config = dict(
    head_dim=64,
    init='normal',
    batch_tokens=[8192, 16384, 24576],
)
Each number is 128 + 32 x the weight over the matrix's rms, rounded and kept within 0 to 255. Layers, rows and columns count from 0. Numbers have three digits each.

# layer 6 MLP down (transposed), 512x160, rms 0.246, rows 450-490, columns 0-79
053138093135145108163114198159144118125144096096124136151118157114105078134110137160159182144142111096138119110138145149118096166120158176196118125085143127078081204136134142148131110121052108158136186169079144180119116120149097122142192145
108046185125093107058164103117115122100121144099098177126165057117099193059137074107161167128108160089153130092105138160164090172135098163151138119102147124128164107130139120116165158089151119171082096167115131169192148118155163107086092143
122144091117122112127135122167121190100131129137136117153142169112147131081130136146096128161081149186096113146113136060121135142131125123110182107113128081100100102123113185139094173119158141081154131172128154155107184105140129118173096087
122104144061117089135155115197149101087098143119151095161104095124115155119084097070129128143173118146109133090096147101124147173165131111146092066125097084178158160178125130111136140135177226090193144077110131139140123126145117075107060147
145109136137106111089142160168106163127127105162127113154174144102175109121139097129122149101134178115075151115111176137147212124128111097062134166142049179110104075153099165111101114132116157069108162127186124133169145153168051164155119117
103131117124169070153105169171176104146107109112150147179171151170144156156109114084141093099209072124132091134137137126159135119094074090125126136178100123133098094161127115103188077117109120067163116099064112130147144139151190172147105181
115119129175078107116113147174106108158135139108112202125103096113097138137089159140089072104151113125129159103165144125133114169103131120152136081086064130151110095110099073133139124118117181154129087129133127163151114081121172162138200171
151149124147140134121133139155140162144105113037162143113112129168086138159099130113117146092153130089163157160143134101146091148107099094117136098082148164139076070148117149097154132103043121169100145156150133088087142173085102135172141117
142113127093124121117162169097071151171117084128144134163148092133095189153123142144138141180118122110099149058139120147130097096082127113060102162137129124142170103156107121166142134131137138144156165113122102163097138102161130162138120120
153129129124079121101111058143121151123128141128142158131155099094136160119098095147208145132194084218093178081124153170124139083181188108167071144153146079106118173183201153150158195144157073088097170117154163115144127052095182172142072122
125066072120176066097083082156091101133141101118117128156161163153161108114109160133129134065163174124217149108103066084081066149087148097111106198135079148053182103182155156099111142131132172131107069173073080141106140174095175107202154147
159116129162118090082177079180120183121163089170113102166161169113138171108120094118125151079111103204172106140115119118137104095198127081102167138084129119123141123141109131111142154148174121100171179132143110186126132143121118081089121063
108147091091128075124124147097196137104103190147129222157165095078168129153102180098153138165143130141069126087129115153100168179143167162135113155109134105127121124158141130136126175098133107137087105146099123113123079093117094103127096071
138195151149104123133156069100101148125084133116199140156143069132139169144108131097113143111163092170138057140126164068162170163111100137107130059109095133119113096163142194175137122232116149109117122130112137131147126170137154131117131169
186121066147177178187100157109089116148124080122092169140162131146159091120119144194120156146089126131149152095075158156103125105125126171122133155153132092104172057137114095144161121119109170111082127122038120117098108118168148130137150113
127060109113133083134116156161111109122156144119133101134125142099150096148133125096173079147117162142124168060166159109114149150112135098140115143105098138129151053167102118148149156113142132080128102148057146194096092162117121101176159147
109144122082172115078146128087147106136203122129154109080145151125196102081080127120107165152128140119164125149068115137169091145145181109135146125151154112129116043098187185121082132106168092128148118166105110096099148183130114149113110135
106050165117169120118169172160139101105172063103149148127109097111169087077116148182119151106125141123154164127149066137169158169159139059073110077083132149126077142136143133137169137178094097069077178144162152146155103162171128126063126135
125112165106151092134150078071179099130114159150138122120126132051153145164110059094095096087133148078089126086096031098174142115098124114101087035136165064161185146134128086159102183140127190099123138093069109120198097131129148171116069102
102128091173091117155150168061106118142140073138135117119167157074099119111189075122143116055203100138086086134141105177134168112152168116105156085101103167172143140118125156133116146095107128182133152067134088194134092092132148117065102084
110131132129136142088123113143079057169141162109138167104190070150114098090139096054103067193145200121190143107116170138157135152102089110178138136146168104119135149175150102150111146149174110141169065135102135094131084143106139076175117113
089144129061147158139100159130178139130133157115155175114122113182138118128184071096095148180112141141102147152098114111145155128148139125123085143129128122138116089066169108107103088177152114089139104157154134148115143149138141147136154123
109135151132133087143125157150145144151146161098172099158146118114077143108138109031152134115128157112196184098145117146094148087185135159078190172134158114088151102119088143126120080159105097135157127152133091110126170115157090020136026163
163126147112188101134149151161200056125197112089124127105151084202109160140102172113133079127125128108067103140095090061127164106128118175113157164122135076153094123092141092114090141125155154105143152084105144141124149145163118147090150062
095070122095119095137053109164165145118097114125122123117137142072100126114086174162181113141103180162168166112107114120087182137159039119093170165120082110129194155162108103132153108112123123158085110040149155208156189040099114140180112167
142115111224113157118167146068161158145147130151167088092113143110107128128094158153114049095187091173116121164094172176095118080145122142086109118123125085130140200141161130092172153109158140161155128131117119106134095077117076104078164128
159063132122098143120105092180158149139183152125134082141145111145132073110112121179134130136186127136113112132172102074125185151164135146118142157127094130102083153140099118109173092142145138168107150210120135162125091129149112093142156158
145039092177127095140133141146135122109114108117102137148136117116146107120133130148142128098127119155175149129138107168127107134181114102116155147125110146094127133176094108109141072127106132153137125122157117167169144139099113103136110133
131145151084181116114090095157119155172148136144105080106163170113083118114116130154169158127180194197121113149038065139095126126185151175161135085135074197097145091087086135088140160104124092118116134179119118152153139174126080106156140170
136158112079151094157057130149107108124142092125165176132098124172105165105136110112141107124116111172138179140149166121105126150112130124125097111091139126121110127167118098144129171078173111140129188101100117127106104174168118126112169091
130150110104184113137123177109175143081098091153107184125126153151113103183207094119151079154140084149149121089118166153078150110056176106134134128124122114125155060161088111181078061118149163128137137129128066151126075159119120103140113100
177150166086103123129096164090163156118117073134087122104137114125147117170124140176101121061111074179076136078075133093095160095160155130087104100132141101119136110119214149166152149090151088163147134132140099159062121149174095107143136086
075154176141078089098119164164214130201099119130154134100104091122165139122118162143192142171136185133139098158147075108161154086153068092188103112146148106123179159087135125130051098186105129134172125176108078081075161092173105170163113156
073123155090129117113069176125077138158148109140082126128153091141065083052185181126113123147171160078143165067173123134106153098164127161119148106173176159131184115137120152093052107159128093158098133110143126082077161126172156141116102085
133072156102115138149167080119165155132052128103062141172123168070149091095149103084146151063135232139161156138129082147166137161149070092150097161131184148126115130212091190108117114092151157179081081128145154153081126101125109086147143169
142107103184108107147152116111051116097102153159120139141122103126158119170169086087176146111098081139120130099141108130149139205112203140151149077198093127140114106152104056149064106110084174104155109142138115077180101198163071170162143137
168166122179138092115154133128160181135101152083177095091153180031078136096100079148103109121147161140113169118177128165141123079122124145093080127107153094131074078087119100190157122120119115068128098122111093135146116143118119187136126175
130134124126117061126136138117181138147110135156109089106080118111131074132168105127122121172128139133108141107122196140104124133131184180136129108108061175102138146077172111219086136132217147115191159170102100114188185116123109100106104108
125121100169196106147174140087129096117103142073096128171103128071165076120128129140106147110133188098132126164162151098110115105124107134122186177074132103132091106108144159105128065143139126095110163158161118129111069110121091248133192115
151089117132119149099160176198148103142185140118173101113131106094147095125145187096138124074165104082097088056103163049086134113154121062142173146151136114178148125135188100116136125083168179149141163120056115142084094068127212141092093115
183132124148070099096145114144141172187110155090145085122175110157121118112135138116078107122160129133207130137142132145144085076179163193136100120099114103107150059127199138153102081166131105135092117121143151151093134073104151129115105109
# layer 6 MLP up, 512x160, rms 0.145, rows 451-490, columns 0-79
149113103169165146166082149110196109080136071112095094132073136136152071110139129095148125143135112134133146149130226155115125123118097121142100115167115141146168157106151116118137062121143157127098079139075059100120077115146189123175148225
165142116156087130175133130159124113150122137106082112068100129151142125117094091191138075148176079099130152093094099129167110110141123150128129152136062120120171144076108086148130151138176110151089139116109190080101112134122099158142145152
133162129143133153171145121078129117111030106100104143112139126176148111106146095112172149118138168157164175144133118148090121119085176133142157129098089146096134069084072183123134108128072095129102188147110147113120056090182150160148184113
127157158115165089159140127114175148148129144166098201066130153102192183113123126146206148162076115135048151140174123140148114158134121159188075148173115113121174161133136174030103115113111118112074146083149185126121114031124113150131135175
145148174176134069128134122128105159088062094091198067112106159144111159124118092208112126165125120121169150151153199116165121171067045102110114172175147162123138141140177121131179106176132130116125110118127178062150149057107059117119113131
110159131107093169126075109127112243130116128168133123139112175130149149200131134149105099130161066105105145153099120121124100109143130156108066159156159147109107075059187149148103130149120191166173099203173075146095144145129091147137140131
123163106212095119092164162139129106095114120140091140100135088111132134185148140102142111140154115093124097115135175091089143159129111163099063156158100134077140132166047130186089101126165106174161095096143137087107133100119167124129099126
113157142152090111075081108095157081116164146104152102127140162164162124143160151156057156091113046126066114159134111177120154113144126098161156107049079138091053140186155148079136139156160127084145182158119157169129101093184126082053137132
168235112104103154127054119127152099137140180144125135100135123087159111156164110139124089173107121122066134143129096130159115177098177146110167106129139121168117120094068128080114129123066161058151102066136115127122133161098115075142136126
104149126143118159147150120144109094128060167110075111068053119093134172140133077093160135162151136140106103111119150143145167063190122070088158151102139150199147141072072123098093128078121118132123110146161184091139113064151101153078147103
108078130171160149136186138130164128163153165129156139089072113159119121105168145177144140127128130110096148174119154114099126165129117156123109085117187148095125132124120191153145155057131122138143169139170164097143125128148086117033127170
120159106190127144167023145113130124069094155120060070123095111130138144149085121111038103111082122099067110170137160080143107122193107164180118122185083145095120119092166129157139050109056132127184150126171132174124171157080070097184140109
144252124150143111174106114108158123122125150077082156067132135115153107129099100123140095111079111117137135168202077120117095110084158124103155129087165097170172155129165146159137083071168083164086136146103143133064090119109109093105092128
157097124169081154067100163189199136125134138096134109105114099107138113130138145112095128172110143138100097118112181114158077135176099110129160130119108147093129136155140063173139157164124108144131126132144109111107092109115131112151156138
108144137099152099129164087146108164100135069185122128133106101155148097182189143156123146099089053103098126171103115175155116121137067137124201103188125108137048134091079193167109058136136091179128104107156152105080186159114105183104135124
123117170130060155117103095126111145143116170106155118065130136125106154126108135134131076084150099106129089101167161130141109122145106123196123141123153143092140161156153202131121082135078066146108109038171095117184128090118148104173149123
164074135123116127165079120099137159072112137162124144122104141118080130124179119179110129076150157136133117133112095156100159114129158152159096095115140098132161129139098104142137093126166095121153111074131168145089109088181148119178104081
109142134140115091073122148134164096036071103109198076154075163095158121180132147134178122172130098094188136150104181097197133158151126109119118170102034161059144126124127083100098141124128167197160044107072142118087095122167079163138164147
150113172120071176146121135127118124122072128076101073122112138107187154084184167095090103144109103161119076123103126092116163132146126120146089134154079128095148150126146146126115075099103144138139076126145144070173101103134103126098101153
105173114103147179082120154167161204145104129123112069154126172168131165130141156186083125115117098140165093118103099121149165063105130185119122149102168113115177167092127162124139122152138134163079132174139113128131109146138132092117049112
116147099148093130090128088166126051160081123144190182170138086102133101125131114102100106165058056135082095111105115134129028160180126179096107090129114152153146090111137114133042103155141101082098133078161115157107105140197186151191139153
152133087151155116114100105175119155184131112119170114123188106091177120165150126154131113169124138139173100127120082115096119170119132071117186151168035124071104144157174074125103108133108199161149141098126125105107088149142087159136112063
132089128160103135201118126133090136110089069130177148114132069089137122112159115163134125106108179163177099104151120104161151075112065103140082076156049143114142124222145113146179216149112174111156175133158135123123143127154198096192111216
192115149155181108100155060117129150106195134126165193098147100076118149126145148125198151136153127085119153070097130095063144088190192179133076004145112125160125158101138188113112047134171111185129125095094152120119077118065121154167179160
079140062131197080101165152176094104139154180131094148184082134118145146130139160115146109077076112177124117137132142134176178136144077054142131099148156150113114160094098147135128151085125154094083171149115107127150126138150157148135117190
175105147140104120120144100121097093106170128060214137137129157146116137103146111082113092151079123196101114105145149092173136152072127149132160136104082130128185113137135208140089100084161127114136096106120149095131146133127109145148091175
144125129125077150145124103162170074162136156105134129106090158119126148149113102100119129106116127141146142153099140120099135121141110150172053114103112093132131115160154161104214086153149157108181117117136130097126101136128162131127117110
111181123140098112107127155113150132063167112103097179125099090127082110127099133103092118060112131133117110120160170152109169102124163073133141120132172130205079087150149220114127122159129124171150094109092119086068035106057138142118119079
145147088151106123118121161170120066121089067169130191105089106050108132095162123135148119090143170101181133104122115154145163137160156111086161138122133099108124128109080186153161109146113168138115082098201159113140104111120119099158113156
121130136121165132024094121151112099123097116129113163138136111165181184185160080127125124154157110071106109140167118113126129154102132083111216169158101084091095197117139167148158110125130078130083109125120127158127132126132084111137114126
117141147107130179105087135118100141126067129151152118126090149143141143137128143105159136119116104088152162083141059186128125177133136128107096167027114044080219103083216119122131078135122144070108139080088141143169115137129101101116153164
094111109140102092118108138108108095113090151072102087168189065107157156215191161096161187116124152100137118148139107135192172126162124145168118148149069095144113174123119103140156114165167198145124094137136173162074159038126161049191157179
193204106127120091150145094127139138125180097177164131160101136089152164147118077135152108132135128150137161128102116108136171052155141114142055131097160071153159099102125125073162109122131135108109177135127105164191092082127144135167093101
144119150051070139091099062168114081127167181110111099113098122126183177172122148069104142087115122096150114131115146140097152092152218163115127114136090165145098137103195088175122115100146138095093181155142179103151124136192163131122137124
119172148144190142113100192123130154091168113118115056146121145191117190137119154124125149172117135096188137115148164133140101106091086119111078148166178190180123136103108117103119115112115056069111204131123193111121111102142119079143104199
108126119162058085071127145137151181125165126150126105114121102155121108167079148122086123127186116163147116142095125100055091178091157116117209093113138088108121089073164114204104177150168099153097131117151126080103149123166078103127105082
141167145140170126138123109100105115163169120155203118073108132090067061138130141131102205134092159140147140153113119098174116104086113173148196119106140115120145084141076205055144180125105179087125156065083136109131070123163133123164117125
100103111101156162101130175127180160158104139132173158142097102111079140146143098163161110137143139163100097077085146114126127114168130119202124140164142161136058066124093095133138108088171140095193162137100082122083122151144134134158127120
138147127159171121136081159134094121119170158179137098079153142143115124160083094160120101120191113137141156097142138193121185157201090088150121164118123101136076080107080158128077113101085088148121149146132123091121106106143101089157186112
175144124149043160128159146092171143142118123206084114126178108100152113126101163106096135121145092137116159133064169139127128092110116091115112171148085165134168130120121109169175197086150159125129113119197060176119073058166132116151143163